From a checkpoint of a small transformer trained on Wikipedia: width 384.
Each number is 128 + 32 x the weight over the matrix's rms, rounded and kept within 0 to 255. Layers, rows and columns count from 0. Numbers have three digits each.

# down: layer 5 MLP down (transposed), 1536x384, rms 0.0547, rows 1368-1496, columns 336-383
# up: layer 5 MLP up, 1536x384, rms 0.146, rows 1369-1496, columns 336-383
down1368:166120092116119093143138106169110138112127109129163182128122141107108055087148102139050148113129138169154158112147121099181150118197095094071120
up1369:189090123105132110106153076092062104144172172121107096105134176162145195137141142096114096124134125036077124149106176090179144126197141124144145
down1369:139106076126107104166141162107123161129140105111158098053218139122137129078146101144110168051187132092142100152121124115165133140123085100073151
up1370:134088190129176142177076115101162160146070044093152179152235103137057204136121185076165146124169088125182127062093165104098126138144101109112119
down1370:089089125121165110100143127148146091138140182077152200139187199153173148146133149119132163051138152055093113064140152123169128170145098171106133
up1371:094143066130147125160134167131181141129102110052163158202098087095100129134143099125131151162129081134125120170125158101079089101102158126110119
down1371:121122077107155098125135134145122152146164153101139160126125100168120106152163120078126175119122085088152084171091144097145179078086094137128150
up1372:168139124101120106106089113134095086096102102085160181071134111146191131173208106034155111146177125119058152111093153135148130120086135075153180
down1372:153132099159116141069155104148156104102056101117143141098132110136181134120089206100106109101109108131096091129169114094119129147096069040151172
up1373:150139144146098103128105123125178077118188127165106175166170129117110170115156140173091117194105190147118149112138195128146099078117133125164163
down1373:129090131193162105167139173122090108108144125208122130160056115123061085158107091111073133109129159102143118128073077140102172141153103136142091
up1374:094068120133185106177205081145140180102182086136109119142122161173105142095124046082120144150110159134118117107079129097077179126083164119130159
down1374:099128148106112136110116116130127126062135113143161186122151191143161152153142074190155128198198142048111154136097161119069157102099083114069089
up1375:090133141123087093128088091120177145156068157146130139159098136096152117077133133119134167155171150111123104096149128129137113093109087120082099
down1375:119115108182141112126143217140137129191177091100143157135109153133117137113141121178138130098168155138165176090154077161162153110163160116110136
up1376:130149207164171158116164154123146190136109164116190159110085126102148161129112140128137116114182095092155161116169158154118053224151097108146078
down1376:150088105130175152142108118155153110168129061144081136148119170133141084161161085106194072089123152158153140118128140067151134178164130139186056
up1377:118135179177150108150112098152106144083096135145142067123137112162098203068169104117135138182149088088111137124089118164186113143095143053177140
down1377:116123124099138054148080137150178141081147124120076124141189126122101146167067128047131169097127165111170169120147128138126186103093138106103084
up1378:111093088065160132136159115170111118149138121116147158150147149138127164157126167133176142093162095114052217133117112146131068161088077143124104
down1378:130131131106109121118101096119159083120144107104128126086141105153112142099078107142157112079100183115091168081160173165117116143079157129109163
up1379:142136156169131076131147143082149201114153108127083112099122159138077176101151081137148109170127090145139148072112129072135117177175126099162148
down1379:117124115142093145144186112128157150182124135140172122130164142143172193127121065103157167126083143093133135111106176087185166117132093156101101
up1380:119122148128163140178140138184075128124160111101110173225156084191102129105061146099107161162144076112087143122086134161164128197148195002108204
down1380:193138147153082136118099118111137082048096138151129099086126141077149162099108114104131115153171067101157172082160155073124151135172132129150139
up1381:108146140097116102106110116120141155124141144129119121148106067149126085154154132129154156152131180136128164157140112072101118134123156091113137
down1381:123132125116137176101102132118119142139154149198143095135094130128153087101075173159115116149108141178106143090183119167124167126160155087116152
up1382:143135157087115152136084138158118185140100121093101102173189186168173206166157131146136192105109145159156127122117152141138169143101076086137092
down1382:167140112093165123118134109126144154141111077125151148120106141094143142115075066203135158159148115156069122075099088179090123117156139141121126
up1383:151115132123125063097163177094117127186092151123082134114088152129100155076141116093101190122094201119143156185145121140046136157157112159125110
down1383:135156113107130114109123137168107082141145153152070161102129127156137160113119127145090098169127156160171100141183128167130164179102128127126128
up1384:127143115098114099168156146052134124088065172102112100101144095159111144160107138124138113129170137092118130088092155146149143149102099152121124
down1384:094144150137098142105134136150168179156140111084149094180120132113151118164095138162129093122129130100115122102172148136107132131092118109143131
up1385:085107084113140081120071179136116132141178095081109044111147056165119154101098143085158088137112145133168144103123136156103070069155122134094142
down1385:123185139160144118122129110121164132100106115126157145194102141086200093083153177148104178108105098145138177155145115168155155130122124121143117
up1386:119107077121062053184111153166136138099153150118089085122136110110080174075166125070096134056111084130135217136176138083036025138200126135167161
down1386:138123153157120111079111161105139140107101094136136160096059155113157185126116146131117110121078169160127120161117130154098093079147146093162141
up1387:174140138165129128127125131118114120148140143145152150129130093133096103138117101135089123171127153123081120104127124116117114145175107077097105
down1387:101130142080128148170092214146093221156122148133157153090177115184148148105157121118128131109098110175136130146155131116061138161147083127156137
up1388:132118165161066108176154134052107111146088108098186154102106113163139136143093119122127051156175173135129086125061130115130166085166086118166109
down1388:149081185024110155122183087144162161087131188188166186130076114157076078076131163098117124203069160183114096118158137092112110175112102186122150
up1389:056060144081093088135103141118143140125127160143128119115109119144164130096123142119089165115123115120096118148138156121116107154089157135145122
down1389:141138138124138151156121122131095083144157144183122083145191119098167134031097133121177170178099077169150151130126111108115115146116108137092090
up1390:099123112123123082125073167119139085090160089117126150124116161167132107100143086118144108070084109139167123101118085146151031106109103135177122
down1390:130076081193142094195060133115101139136161142099164129149102130169177156155058135136139115155109147169204139168119105099147075132120101086132141
up1391:190103134125190107095118129127073124105116114038042141131171218133118110145138125137107149094098177160122175177127138188100123122153138101134150
down1391:126165113075179141154130148158131066103129109117104113128024143108057083118167177098205132100152144135115113112147124196112095125178132102138172
up1392:172158122141108074091119127101156126080120116156088194104172095128106141099127137181087161127121122187182092097133167156130093111133103154109116
down1392:157121100139150135100085173096144127118081128142104115107150132124130110135077144073128093094119085116087126156096097100127125157189098158090075
up1393:162130201129079090171111139139156153118136156190153112171136156146088084158107131072149195134170099139140103115133137114156134151195117102107119
down1393:129142084157079119130135144172113098149078165133124090113150133170172156116120060118103101070129120157131143064179105144131122141167087130186192
up1394:114124115126165153155165119072146136137118120101065087147141171110209069132151128145114164124129135088115128159106109166172096086133105093122150
down1394:101110199093157163092096093152142096194103118154127114076152167144154120090114179120145158111118094111153141099107111122137115030120119138131133
up1395:121192095133061132138123110033157127094109132134070069090114127124165150175134166110138182135126128168077085062135068084120128117103165113043105
down1395:156151121104090167159044176115115098147073107115120138134129163124079158125097052039107131170101154121094125089121042126148032139133125118111088
up1396:159138158095163088187121097102111143142143104058134158106136133149109134124176168162136142103090125102153158157150118141103108165157139170113100
down1396:134121146102138137157119138112140074113116107160124100184103109126134156072117113140097132113143120137123115154085131151115122134139130131128142
up1397:066106127139076085108101179136132116092196162117118159154150161137142097134105156106141140111100090120144194090091089154115089121114141136129169
down1397:132143143093080117151185182096102107188137131100112146087048083137155147153109147140154149149135140179084152146066120120156178126122101148084088
up1398:133087189100083138161147172150146071159169139151103098127103128179128118092081136138152143148114121059141124112141086130041122149085068138121129
down1398:082182108124104105166117160077070138147150172164151157157122144176090120137099133119092145138138114111147114149132131086143067115129113169137143
up1399:174152087163094150135106196086183153117095199161164097188068091040102150185163136126087140132121125102139098133167072170029148129102148182129116
down1399:166110112131136168105141121168114172083150132122108113161119053108107138161195131125085137106077170108169138144116104140129144115127169178099176
up1400:173123125163082072116122085056135147161118198151057166153128169118186150130131117126139106146103180130181104105159141152179130141143075151113102
down1400:114113127091166093062087137184145139135133111255115147187137153033137126095157144146147106206133108135109131116205120170119102132126149117111080
up1401:102101137132151103204161107131201109122150141126098095168159163113094127095186125139136141129091122121100108115055123132096161180145109110131172
down1401:126130144175145090074158076118177142086146124170129156101184130092130110132131078145100157104106093175214149170164114046071138117155129173196127
up1402:123126165136173096118175152110191092180179078127123134131108120105098102109074135111113128129113065100167101118135072167121129082093087090104125
down1402:151086119105108113116092165143093085210147121154148096122139219109125103166122095097121088096144120094172086126134186110087154109136111157150105
up1403:080125140121064088117169062142156164100082140143087188116085140096204153119136097093091108172146116122157148123072124036144133102125095175100145
down1403:098131122123100118133157083123135141148133148089153127106123148121124139160123136154109135152144147164084111119082127099112151152108117119109172
up1404:137124102194148091098156054139115114068143157128155086141107105109142127098164101102140098111133107126082123070066096140142043115159128102104132
down1404:118103150079133094120097177139158151074139079202106130093107139084164137164140136131101142065143072114125146133131109139138097110165161080137104
up1405:098133198141111098107166122123091154140101157032139100090139122209146168135203104106112088066198136122119069127111079166084150185109154083042193
down1405:138123118144155109141100141121105167191162174135083119130100105181133173072079152110130128161101175165114120126166126164040105143139104141157118
up1406:097086113189125121143138084145117114148147171133160118181100115136166088112108100122167121139169127071134138083124140103098166134086116091125090
down1406:149102079155138132184122102147158169095144107139162117166145101179115093106140085098126064090165065086080131129152127086176127156107151174154135
up1407:136171091163146149110149118143143124075159122111116130116163161117190115158127145137099109133087090154192122220162072095142108155148080108114116
down1407:126141086103232183147151166117187173095115108113075138077120160163123114151128101123101163087092097113147188151164139144173125124098175101072115
up1408:154150158120135102146136153105173182183105136081158135070098138128113185100094106093133190058130111132130137123113163088195146156114114117052148
down1408:163163177068111137061120157045150120120159120073152106099101143158097222111129159098118075169124170173130127117174146115159124117129118085137126
up1409:155186152145108131096122114127112107086142138145104107136114146162134201112119099161133152164047135074112203126131126179119128110153117136044145
down1409:145169122127096080062135159154148122064175104175101111125103133124128122191115160101144159048110115156156112107109178084123104121217088115098143
up1410:160148110159140122079099095121150142177117160142150164154131074146146117113170178083068148131108151132115119102044146153177096145156136128137136
down1410:090128179210155076104182136125181098135095186191115151141142150128169121107152114121107113150103128163152203153124152142068100126117150160113120
up1411:140092154165169130136113118098110124086170163136116117098075097143148144099174141087138114123148152101110118123162173148099159150142130084139157
down1411:132105147113077113117096170123157138130110144117173101068145159130102104116128131169139143158125170119130113117075056151130166158174102138144098
up1412:137105162185099103138086097143167136209165143143119179136121174098136151112108150134107133120113161091153136076115148126096066136100127131196153
down1412:155119133200161123145081078137144152178156125188155201159127116172130156120104141142131144135140137187103088089072141085142073184151129140158044
up1413:133154139178129118149075160110144105138125170116084146147099111175175104066123116150063144099117123175162161186132061062127134107110110175149155
down1413:162102090114155182066129088190180068127163096144135159170104124111157139084120132122099170124133151115116148168181198126167134161144114138129202
up1414:098117130118066047109146113134116102151128161104153136104106077203086165124078135112083142090174063088049113140114098141128099120143142061160145
down1414:102183123085125072154132089165132117086138137147121156149108099118214134070137091158159120173089106118082111179116176086141117117158107167117062
up1415:095141169099083129139115172131147131174147117133083140163138128159145164152126157106154184117137060129081113175123144159088104132150153101140125
down1415:108121187128107168131093081155116109132128147125080154157124120114158112178098098124151163143148146081099061114190094101086137069177150135182172
up1416:090135132134125147123132148105092141112104088157146145137125086088139102105122027137161124121126118143139182085127154044091132119114060116086117
down1416:130117136130083142082096093112091127096168137126133125182095122170111113156139138060168170069093135130127174117146130135111111131085132109158096
up1417:095100155157106123166166118170100184152113098092126153121090130175111102133149113154152147174172049146150120111154169141122140078204160107127134
down1417:155106137107104148102128178133122102143108079066167135168176186159174094097148160090158082103141125152106054124105116198106121164156095187098093
up1418:153108085103128132132156078132184106114134148112142125175125157120182146108159097131118128086133100107159133116117160158151136140137115166113123
down1418:105128158123076174124078094153121160129145125126109100138142106112136114143149115138157153139117147171128148088127128106109098132108077073157122
up1419:078050138121146111166121151124069143121192180127141071160136181078119124112159153100101110117175155073169075136179220121119177150163148102114143
down1419:071112107093164137110156174127065045166145126112167074165126110104142070099130193130071094194152094130139108164143196152142170147132140125130078
up1420:108129113145104151112128125116140122140135156163126094125126128120151141181127120096116130103120097118114112174114135155153148152104138137107116
down1420:122142135120136145126128097142139139111131135184091143179145107064143193133128118125132174121133136104115151082121201155120129081155128127127157
up1421:100003175157127112096087116171129119170129093132113112110083095139132125154139188134115210137171192103105220125025118136128107118189175141090133
down1421:109070126175134115106178079132189094166063091135151099119161206146047155127153165103067166077118136146124132168111081108160102070080121128111151
up1422:085094174108086128140099140112159187164096114091085117188192176170081188124136129194159136130134167133121069098158104160112147151127128126100091
down1422:090106089152168103182178132134130151140126115145099102122160086073059130119122104119166108147175130149154118103140119145150130127153145131135127
up1423:134164198165220066080137145117121095081130117152134184091095184080206237105104030120120079102128132130151202105154169125114120134117096049158156
down1423:132081175124204222182140071162123117167131163051131162079136067125110116179112120155129138132115149097130150116141097096091148121194085152103118
up1424:160159066095108188146111100071115187111144127100102058115140145117138117053092119109098168112139103165115135158169117114046133131089122085135144
down1424:148039116124127087101085075159117094082125135097143058112219120118116148038032103201166173115125144144069126159134078109099135125110095161150126
up1425:120098101149139132112100138122210143152218161184135172177158133161179098114141076164144180092059159130119135107132154147155126153109131114188107
down1425:132083095135163103106103117185168155111125176097112158125164115147173137145129128110065130100137149123181132115048167128115101111140120144141142
up1426:102150122176102121109098065102150164129102116141128086153124123109182104123127097118184205198028060187137164082094117132088060114096128135115068
down1426:116160137139161196168137123114108145153101147111172151127131131135129097077125108082176146158108113103164122142136128109182084162125095111148124
up1427:074149138133168132115231129136118153115156159128079104108149102110117168101107088140135178131134109114160145140147115107163114107091127105158135
down1427:119200190114112145178060080129174170144115110146083108143133117106123113081105133137134149194104088143157112138146125119077104154105120193142148
up1428:136152156129110136095161124179175144140124079110116166128192110107107177107105118172154116143128147123110138139176119082118113136179125116110120
down1428:125148114143160145128119131125122138143146085188133104121170108152097134058188092109184162139116158166119114104218155165148163152122156141100162
up1429:107118121146091161134141161128144129170062163142171131148151171144150137129122091133129107089142142134115172079106138106079119072106141137137160
down1429:136118144143121116121163107130147101126122135105172108099111125149140138143084138148126133138086156108119153118137121147137119109145145095106163
up1430:099156122134063118146090103125098140145121172150164161083155131103116117122137103176100135147087126114119173117133167092134138146105097106090112
down1430:095151173037154087198127106062146112131096151135141096137097106108138102135119150181128159193142167089108101168084099096074160092078136111129133
up1431:084075128145140123130163118146140128148129114153127178198135103145167130171119156152137104116163147120159105121138085104117108127104156123102129
down1431:178118161136163139127095130182122136153128128106097174134143125116112189127161093134122124081115102165153138105115140100175091107038109101157104
up1432:151145148195107069081115159135139157094066147000112145161140161149130170127165111189110043137154143104175140141106099172151150090140163109148137
down1432:091138157151113134130100150107125156131148193127126114188085125119069131184118127096122101106085105142160104104113133145128155088146135145148067
up1433:221120143053142099103120103135157136119120100127162096139157084098135135194125130139086158136065120177074127093075159139167111106123147018123074
down1433:105184119144142102122178150102112106155100175139085153078157098115224154114133110102073115104128104145186189144079070053143088092140156095116166
up1434:131099199124149167123130143128119157098161116149182126111119176120122078100111122097115155063116116140181106118113201137099143134141106091092166
down1434:114116132151095195139147152069146171126156094123195120118138211140027093125111138077103150057173138133095172142127136060168134133165127103112178
up1435:092112138181099141108225107120108136115106165094099095147134136107099129104101144140099131166106141115135093104131131115117119131077095097113171
down1435:147146172157110134115093093112082140051076157041135117119126162138081107067130126198120131147107103182125088120103235194136135106087145091124155
up1436:137134117105147099085114128107166109159125111146147156126154112106182170172102095130076129121140140146132116146074109115095148139125078126112153
down1436:073133111114148152154128115095147133162083095106131166136111123103120125156133108153092132081143088132107114147136105131129151144094128160130150
up1437:117132097142145146149176141122204135117133117177120162155132149166139185103139132144119117160128085118125145116131170121134126139153117126111130
down1437:133142111115105102136071132169051144133139103118123121098144118115121126135081144165106126143109149140138147172134103158136174146117142119141196
up1438:109111101193192134104166141135089175133112135077085133106123115089111142101070139133121145185091132172197134157103106111186125115077100175160124
down1438:139135117162143136129108167181121105054073143247194065083081119103144090158098116156108162118094102144110159082178118134105046172163136144118115
up1439:206088069098133116152167099092129186125189142144119114066129118066092167088155119152128160171133128014025183079146145165162126063120139128107125
down1439:131183169137070119085074158144121198095123067165073169133088103028119127052173055161157061138149087122198136126103104135104193131110143186059129
up1440:222158098121162121122101144114148101024135122136144157109101133163113127149153150119160091197129194107149098081106132122085070145118070147154096
down1440:127116095118157143129086190082125147141093125057156124122101137147121143135101195145206142088088132136148139096037136126099100206096125151079115
up1441:149136083125111102100096138217114164180140113139156134156094088116221120095141101118117133169061086071094155126045125109080080150121182125050165
down1441:074089050107114135117131136123066157132162080168117144185168033086110153090164165107121181156082095125122154143108078121135168109154111100116162
up1442:086151154111138095120076194135134101104153170098105051154123089128074131081126176100150126115148106018203089140138114088075134118144115159139177
down1442:138070120072157093125110141110050130176133104147110101091077081161123137156113198141104111093133129062185094101169068140122148093149145112119185
up1443:221159104153119075148124152069128120166100163093155132090117151145149099146099087105207120152000121172129117198167136180070121149156088114087175
down1443:141133155131154140130137194194134154094083144128159141128135115136120102141131166201116149075171139079123108105157098150049076156052054144163092
up1444:111129125138118042115118151139158128159126148136120082096148196123133112157078121093157183139123125140087158125122077126154166119119136155152132
down1444:146089097155178180095074151173132130157099155097155121098168175138136166103188111150069086121111137097118137129169088099102119093090144155149158
up1445:122163098153102153186156112053060180116101114040113124147135092122117155108133137103139100134161098068133177119148130136124103113180124122175119
down1445:088117174168085141113076109097086107131210175147141185091141122195111125156136049151166109115200111114109160132144161069064138099189098185185154
up1446:102121083113114085156152053116158129171111185140107163165141102090160150121164146115089132158136172119129147121122150148142082101134162158113136
down1446:143150158098117107104145108145112130099145111174113129140101163125131083118111128131106093121143131116143106144171134137105109203127150118122102
up1447:087134146133098124110220116148086111126134166130135077192089130092126165102168111130142130126109120090116085182102106108104131128117144084182118
down1447:115095157161062135054108132172169145078137146109129090112151182079111158076095093159125110117120149079119124111089083179106094152160171109180100
up1448:188106109133161078184117092134090126157119150049077198121079132144087129061145140165140099141136159132162152188156145121176166085117056176104142
down1448:151102134082153151101097099153114124152107123107145190102115122065082133163137057117152085145155095118168063141137075115102059093113115174139084
up1449:156124117199162111162116155129143131142144126146076133161147141146133139092077143148090127077081168131123117135167162121167137134192139140081141
down1449:136129166112129083100095131153091083135124129080100100144162185133152104207139087139164140146141079129149122115188140161170172116094146161131155
up1450:101038117153174142140128143142134131122127062136103116116110092105172132114106114188057117102133139136112099083103146144143105141182105124142117
down1450:165083125161152191165163167136130152102119117115140163147161110124132136123115117127122112101146140082141105084176105117168134175199077100148106
up1451:149143155083114142083135121150108138130168079118106193152132120179132104119171131106133155115061127158138079149100139146125124139098049127134135
down1451:104083091048049120178155170076152118169129132142106114192075130173053087121071113122086177071102116191068095067084135124084100070073147074066145
up1452:110124077101142124157124104051102223148072152099159144134091083165139165133150130119137119140138144109102141108139136138055113166139154121104189
down1452:121116130144092181111160103092034145109120078074122136149108108128177092111087112123098128126120095140121123097114127127117073114174119095094157
up1453:186149147128113147092170145087097152157139090097104210115152110154127124149181150189086160081144083123135146114128083109110115129123157151113136
down1453:116117167171219139194115141072106159087119128119114121097129120146089101107092152182129153165157111180088151089080135088156117187089138103050084
up1454:110093105135130157177119150089143160104114124103133129150122143112115107127136101082188110119081121113125119134132120112100095143113154119144144
down1454:101105197093154123138125153102099080072153154135096168151118106155125084159130127178154073112154141156130108186140080118111090099117106062124160
up1455:178143098141106154179106101085133139132163206128102131087124096139145129103168199102103117179116174159143068083086118092127084153105068125131109
down1455:066133120175171196150093102143134087112199153098101107166127155133115146131124147105081155132113119098114120126134115127089143105124171084063106
up1456:117119140113143107182147134154074103057158089118141140157153162096098167126106140147144145039072140071085094155154163108051122118103186132089119
down1456:119147097097140153116117121113133115165124102085121153067164103105062144127110098171164151068148172142106120135093155120162112089136117149105116
up1457:201117200214181109071185161117151129142181103158153139114112163119180118087133146067152129077107111122146193162142154122134180133174156079160218
down1457:087151094125181153086162104120159134156123129170173114088143129130030137144134116065173151194116176110066111171080142145146125112086178100160116
up1458:109123168160046198148133172121122142159122155093122128134140116133141083125164109081096195095116136112143117116094178122137120084085089159159180
down1458:134161127151113130134178174124131185052077174117066115108151162094156128109143107066102132105051078130174091136141129115125157120114147137182201
up1459:149182130115134089162125147115103150147157116113092129159166131117201091115148126153170138118170219089147084106159098099137161211154126129124144
down1459:175131163136130149134114135148110122137147056120162108105146130146137095122141044116122183096148111070182120159174163143063099161123145080137145
up1460:086170094145098148144116117127097121142180118053151118150081151142114130146132130171089116122131188107119109070110153098117115162153145129090127
down1460:103173112178100093180042115113131091156106131112132141120122185149096123110105099107121168150110097110108133130086108149130184115138114061091137
up1461:155068114130124113083130119102108115109187134139136067134128128127127142079199076124137122131115082088122160105157156156165127119127138141145097
down1461:101139128089131102144122160155128138144094112100119154109108108205138113136084107162153116126179126150152120103149075128093169141122110106122129
up1462:085138121120143095133138119117131115081080132146118151179101129138151133134134137126115111112072140139091153127135132117182114112101129143127135
down1462:164098133144182142131120149149106117177119118143126116114142118074093122111110122138146162119124116136137084125115128103090141141125103116157133
up1463:103098255190123111141119135143103140109134134154155120149082133151171172157155094168175127081150102136112162164046081095062164146135128164091174
down1463:148131119130127139158124144084167154115128144087111109119166109107179087156147145083137168125101161128069137110107153125122183101107191079114121
up1464:113133105102070065131146123145061142111097139114065077168143105105118092110096114122143165173131134114101132137128153145090148140149150103135156
down1464:166129165142139129156094123107150113168169137064138132100085125079132187106151167170100077100175136140061121179157131105141138145125073115110099
up1465:118155151110092115152142168080155161116118185110143112114138100176095231107090095078131152106148061120108181143089158072127149126152081100128146
down1465:143161074156109045121129205201185073144130129111139103110157134081162211128134140121138173129123137117198152160140170173111141079098132142198119
up1466:131076108136162135088190151106151129123124165092091203128129156132150134061110074128119131095113171140162106094078093134120157133130131169126145
down1466:135088092175119113104148125139111126150080097171098159101137123069108175142183104123175131133080170174099155172110145135164145032167083218157159
up1467:144126159104133132141126168123073147102186180141134114182149171069149166124130134091129141106194165084138086115045170098146153161108065119136179
down1467:056179103123101117149122157058082149146085133096128084117071107212164126098112130109098052087130084107149116145114099218097123169069060144169120
up1468:211123115087162178164184081116124094176124085154172139165111107144117135108111128082120194113060120092137166103077167172145135120136065092118111
down1468:144117091147151115115113172145125097151127114145058177086146119120095113105095155112088061137160113151188126123135101160152109185123135139107094
up1469:169096156199097108126165084122084117171126151135149180144149115142148171139061183094100191097049142116129165078068084159134145166127097133103125
down1469:091117101165120140118126137074174074179112139173111156180105089198191101161047124136161151147105135092105159109059149168161033154166127107143182
up1470:130163164096113156098100118101101130109142116079086135069088173179185127125148136115154187118087120125130053136078092169142165150119128122211129
down1470:128115132157143104153109100114166093161143125191089138146032095218109110165081161179106185153084146104157186125120139124106134120119156063160157
up1471:101133092088132068117147149151111133143141129076101095141107171120087082113135166144155211175121161115129164135110156094150074146145138138087134
down1471:079119187108113112127181138131067054123142152078091153144132142093113103128127110140106102147166113134153170165108109102192104162208134117108122
up1472:191143162197139068187097164146128175138156163131091195136167146136114166174130186087210116138111106177149156170176148120094156109123167146154150
down1472:112125152134094093158144117114129169102071149146134134145121128207114166119134096089150106173182104123112151096158111155071109125079089104082088
up1473:143104071098113137171134124138131175082129192029130084113123134124198105127105143091149074145117115144153118144124069071144139146126134131090135
down1473:118125126121092137182128054153152185152132128111172150132159124200124123141112125161118099124143119150159156094049090129106108143186134117139142
up1474:161140116106124137160111125088133141080153153143106162175124085094099157130090121114125127116109086136118098081113134110134003124102128172101124
down1474:155119112122138108086091137176133098148125154157174140166110096090099164114191073123198120125162107171125119172127098147130080127128136118139175
up1475:131156116142145076087110123074133159115096161173151124175114093108127178126225132167160175137120122124162140154072156147114156137129138147165143
down1475:137106137136124121108079127104140098134142116154142138149109097100071115107169147084157181131106150104162172136103147164097114093165135141152136
up1476:087056122098101166117126165135098101184081137065148121123128131087125159167169115142089153084144125138123087100136147130153159156082141146115103
down1476:134104138024116125170092178116110165168088124129111135062106098100145120090147111127127088096125213144127123162132117148171158098135109119101141
up1477:206168123225158142133149100118092163168110138111142122174170114110098125142157136125158116130127126072123151115158078106181044095118131074067148
down1477:115100101161118149054111186109091099135129098131140156164134143146097182105126083172063137143137105126116150061228095140124076126194107141084149
up1478:164161134136125093137174119075074107115112127099122148145190143104131134073142111108128078172121121099119129127090107087146144133140120133143135
down1478:145149151113076140123114114096097102114132129196109085086117189106136131173156118114117104138101102123116160103106112138165142148150148153152136
up1479:184126149165138165149120142152103142162068097154152124118127119123127080117129146150165182147093110133114114141137135130094153084134153126085114
down1479:062088102129163145109167053116138138131109105167158140103136108120100092122144114102095167143106126167105121143143059066131131201121111131161087
up1480:144135214126137133166119064096079159117144115174156096110140064114138184135128063127109119121096158114147155133086155087109136154122128119156094
down1480:157119135090108138096115060060130124133108117089154136049100149141115159100093073113132087157117137140101124114171134139130133163139116167114079
up1481:190135171141046108139128154095185147184116221129121165111114143069151145127126070141127061155180110103139102183154096134207149126072139107114082
down1481:133131119124145117144098128169135141172091151118105055103173131057139129143131166116096182108145140149096073136096115151149079111166153100123166
up1482:116083140145160176125083183133130141119145170103132113090113140130124119168125155080072207130066152138166088123117111130187167000124134170144136
down1482:152127197123136115163134100142164108115099118168147187074137175138190146172128150151115132158132157093068146169180080124170097040180137157113162
up1483:149104135212144198126085157134158123116136113158088149116107138095142196118136148068140091097008082121070129083145143132160130112147151105097192
down1483:133118051135123124083158131129089120117080150160103159149116147167138132084098116162142154133129069127155106109088164135152183142171108134082121
up1484:119136131147100108122174073115149122078103171090172111156179045169115148146158129173180124228141116167066131096094175142151127098106082187101111
down1484:163178127163155111101149184172126168139140085114205122188142146147157170172137210118179117153192103109114167093168137061123150104096185137164106
up1485:083172109164160140146110161144142142121111152175183117175111081067119124095059125114156155164153124146145169104171131023093152112112128103107120
down1485:115137162122110121179164195075098145148199174098091136185105171105114093147101143133098150176146161165106163106099111095162158122174078127113130
up1486:086126132086081112154110082148211118086142166107165186139073146136163107103166176085127089120074161115101099087100178099102070082167174115119152
down1486:159132085091142115155109118147146167118107129078149135162079114101183096140135117125144070108165113075156189141130153098117133095119144147115168
up1487:118102096173151109107140101119194121122144105141138169136108096150137122167081168111107097168079132126098079130066086109190160136116110141143113
down1487:140132150134129140090126097119153122090086155180110146107133068134115083163127139100127183118146091130081068062168136158159121162133132131120081
up1488:113170088189149097170150105132137117144067118155108095072165106113156182139117131139074193095150122105033148144092041065080181151092112110120167
down1488:149188082164079147144129120097040142182133171094118126066138128139089159091150155143125183144131167137135093083125128161180128108135143106084132
up1489:130126149087147052134098131051163134139033146129108088093150072141127189097090151142164119148082107134154142164169134159201158076123129172192161
down1489:124099125145144093047102126154153038151062116125098130163191165156177141085132123077141077166123123075135134108126131109198110049100126180134100
up1490:058137132149116074171149083162099082121138156101134147119150094134179121109152100154128142101127093115120142122129142099153137202142127102098110
down1490:089104054150128112072149169157157091187090106157146093153130055185111102162145151179136082140069147089107087121087142105067115113057183124131138
up1491:082120112155155091123129143130069173130109118096149120164126123135127125098148074128151142128143152137146154167147150116162140104160132132117126
down1491:088106124113148092111146089153111092147143104069162130165108107103105141113126088101129117111120144154134103076133110109090102143143150134130168
up1492:106125155122135118104146162103078138119128142171201085128086104094121143204103129145106155111119090178134161113120161123083078127124100125082134
down1492:134146119104169228159111151212123130200148093156134113164147126091141160143072153186078149102091129193162174146081115129181153124170158135136057
up1493:111142098185142107127147158147160184111097128180104136109231113165138088149117056152158170176137151105118073124147135093101172132174136130134106
down1493:141122145169178091136169088148169170129156113162152133097145154109130133134089142116102154055130134133106132146170106122089123096102194113122137
up1494:121134112165131106141106115140087141091119189082151058076151116164074106163143076078045155136126157112168143145175138105162104120059151141166163
down1494:125109100127138095034105069192138085129112168094145141126103176168118112133110074100093173055088126122167156168135069137140070112111080146190121
up1495:081179097091142144085133075088145133108154157101110081177086108127102131131102152114148139055138174124075129169180193111100111120086115146140152
down1495:123189131070131113123125130078150089170182107137184086085084087176128093164122132161085146101133084161152163200116125177130122206138177136173154
up1496:143080167157079100151085145129159154100148143115113147176175125107119147144128175140096135111137155136148135156125137133126105103117104083099201
down1496:090137123101192160157114116146106136135095121143134097140090119148080074084140066143177130150081128134112106153153090154113125181171135157181086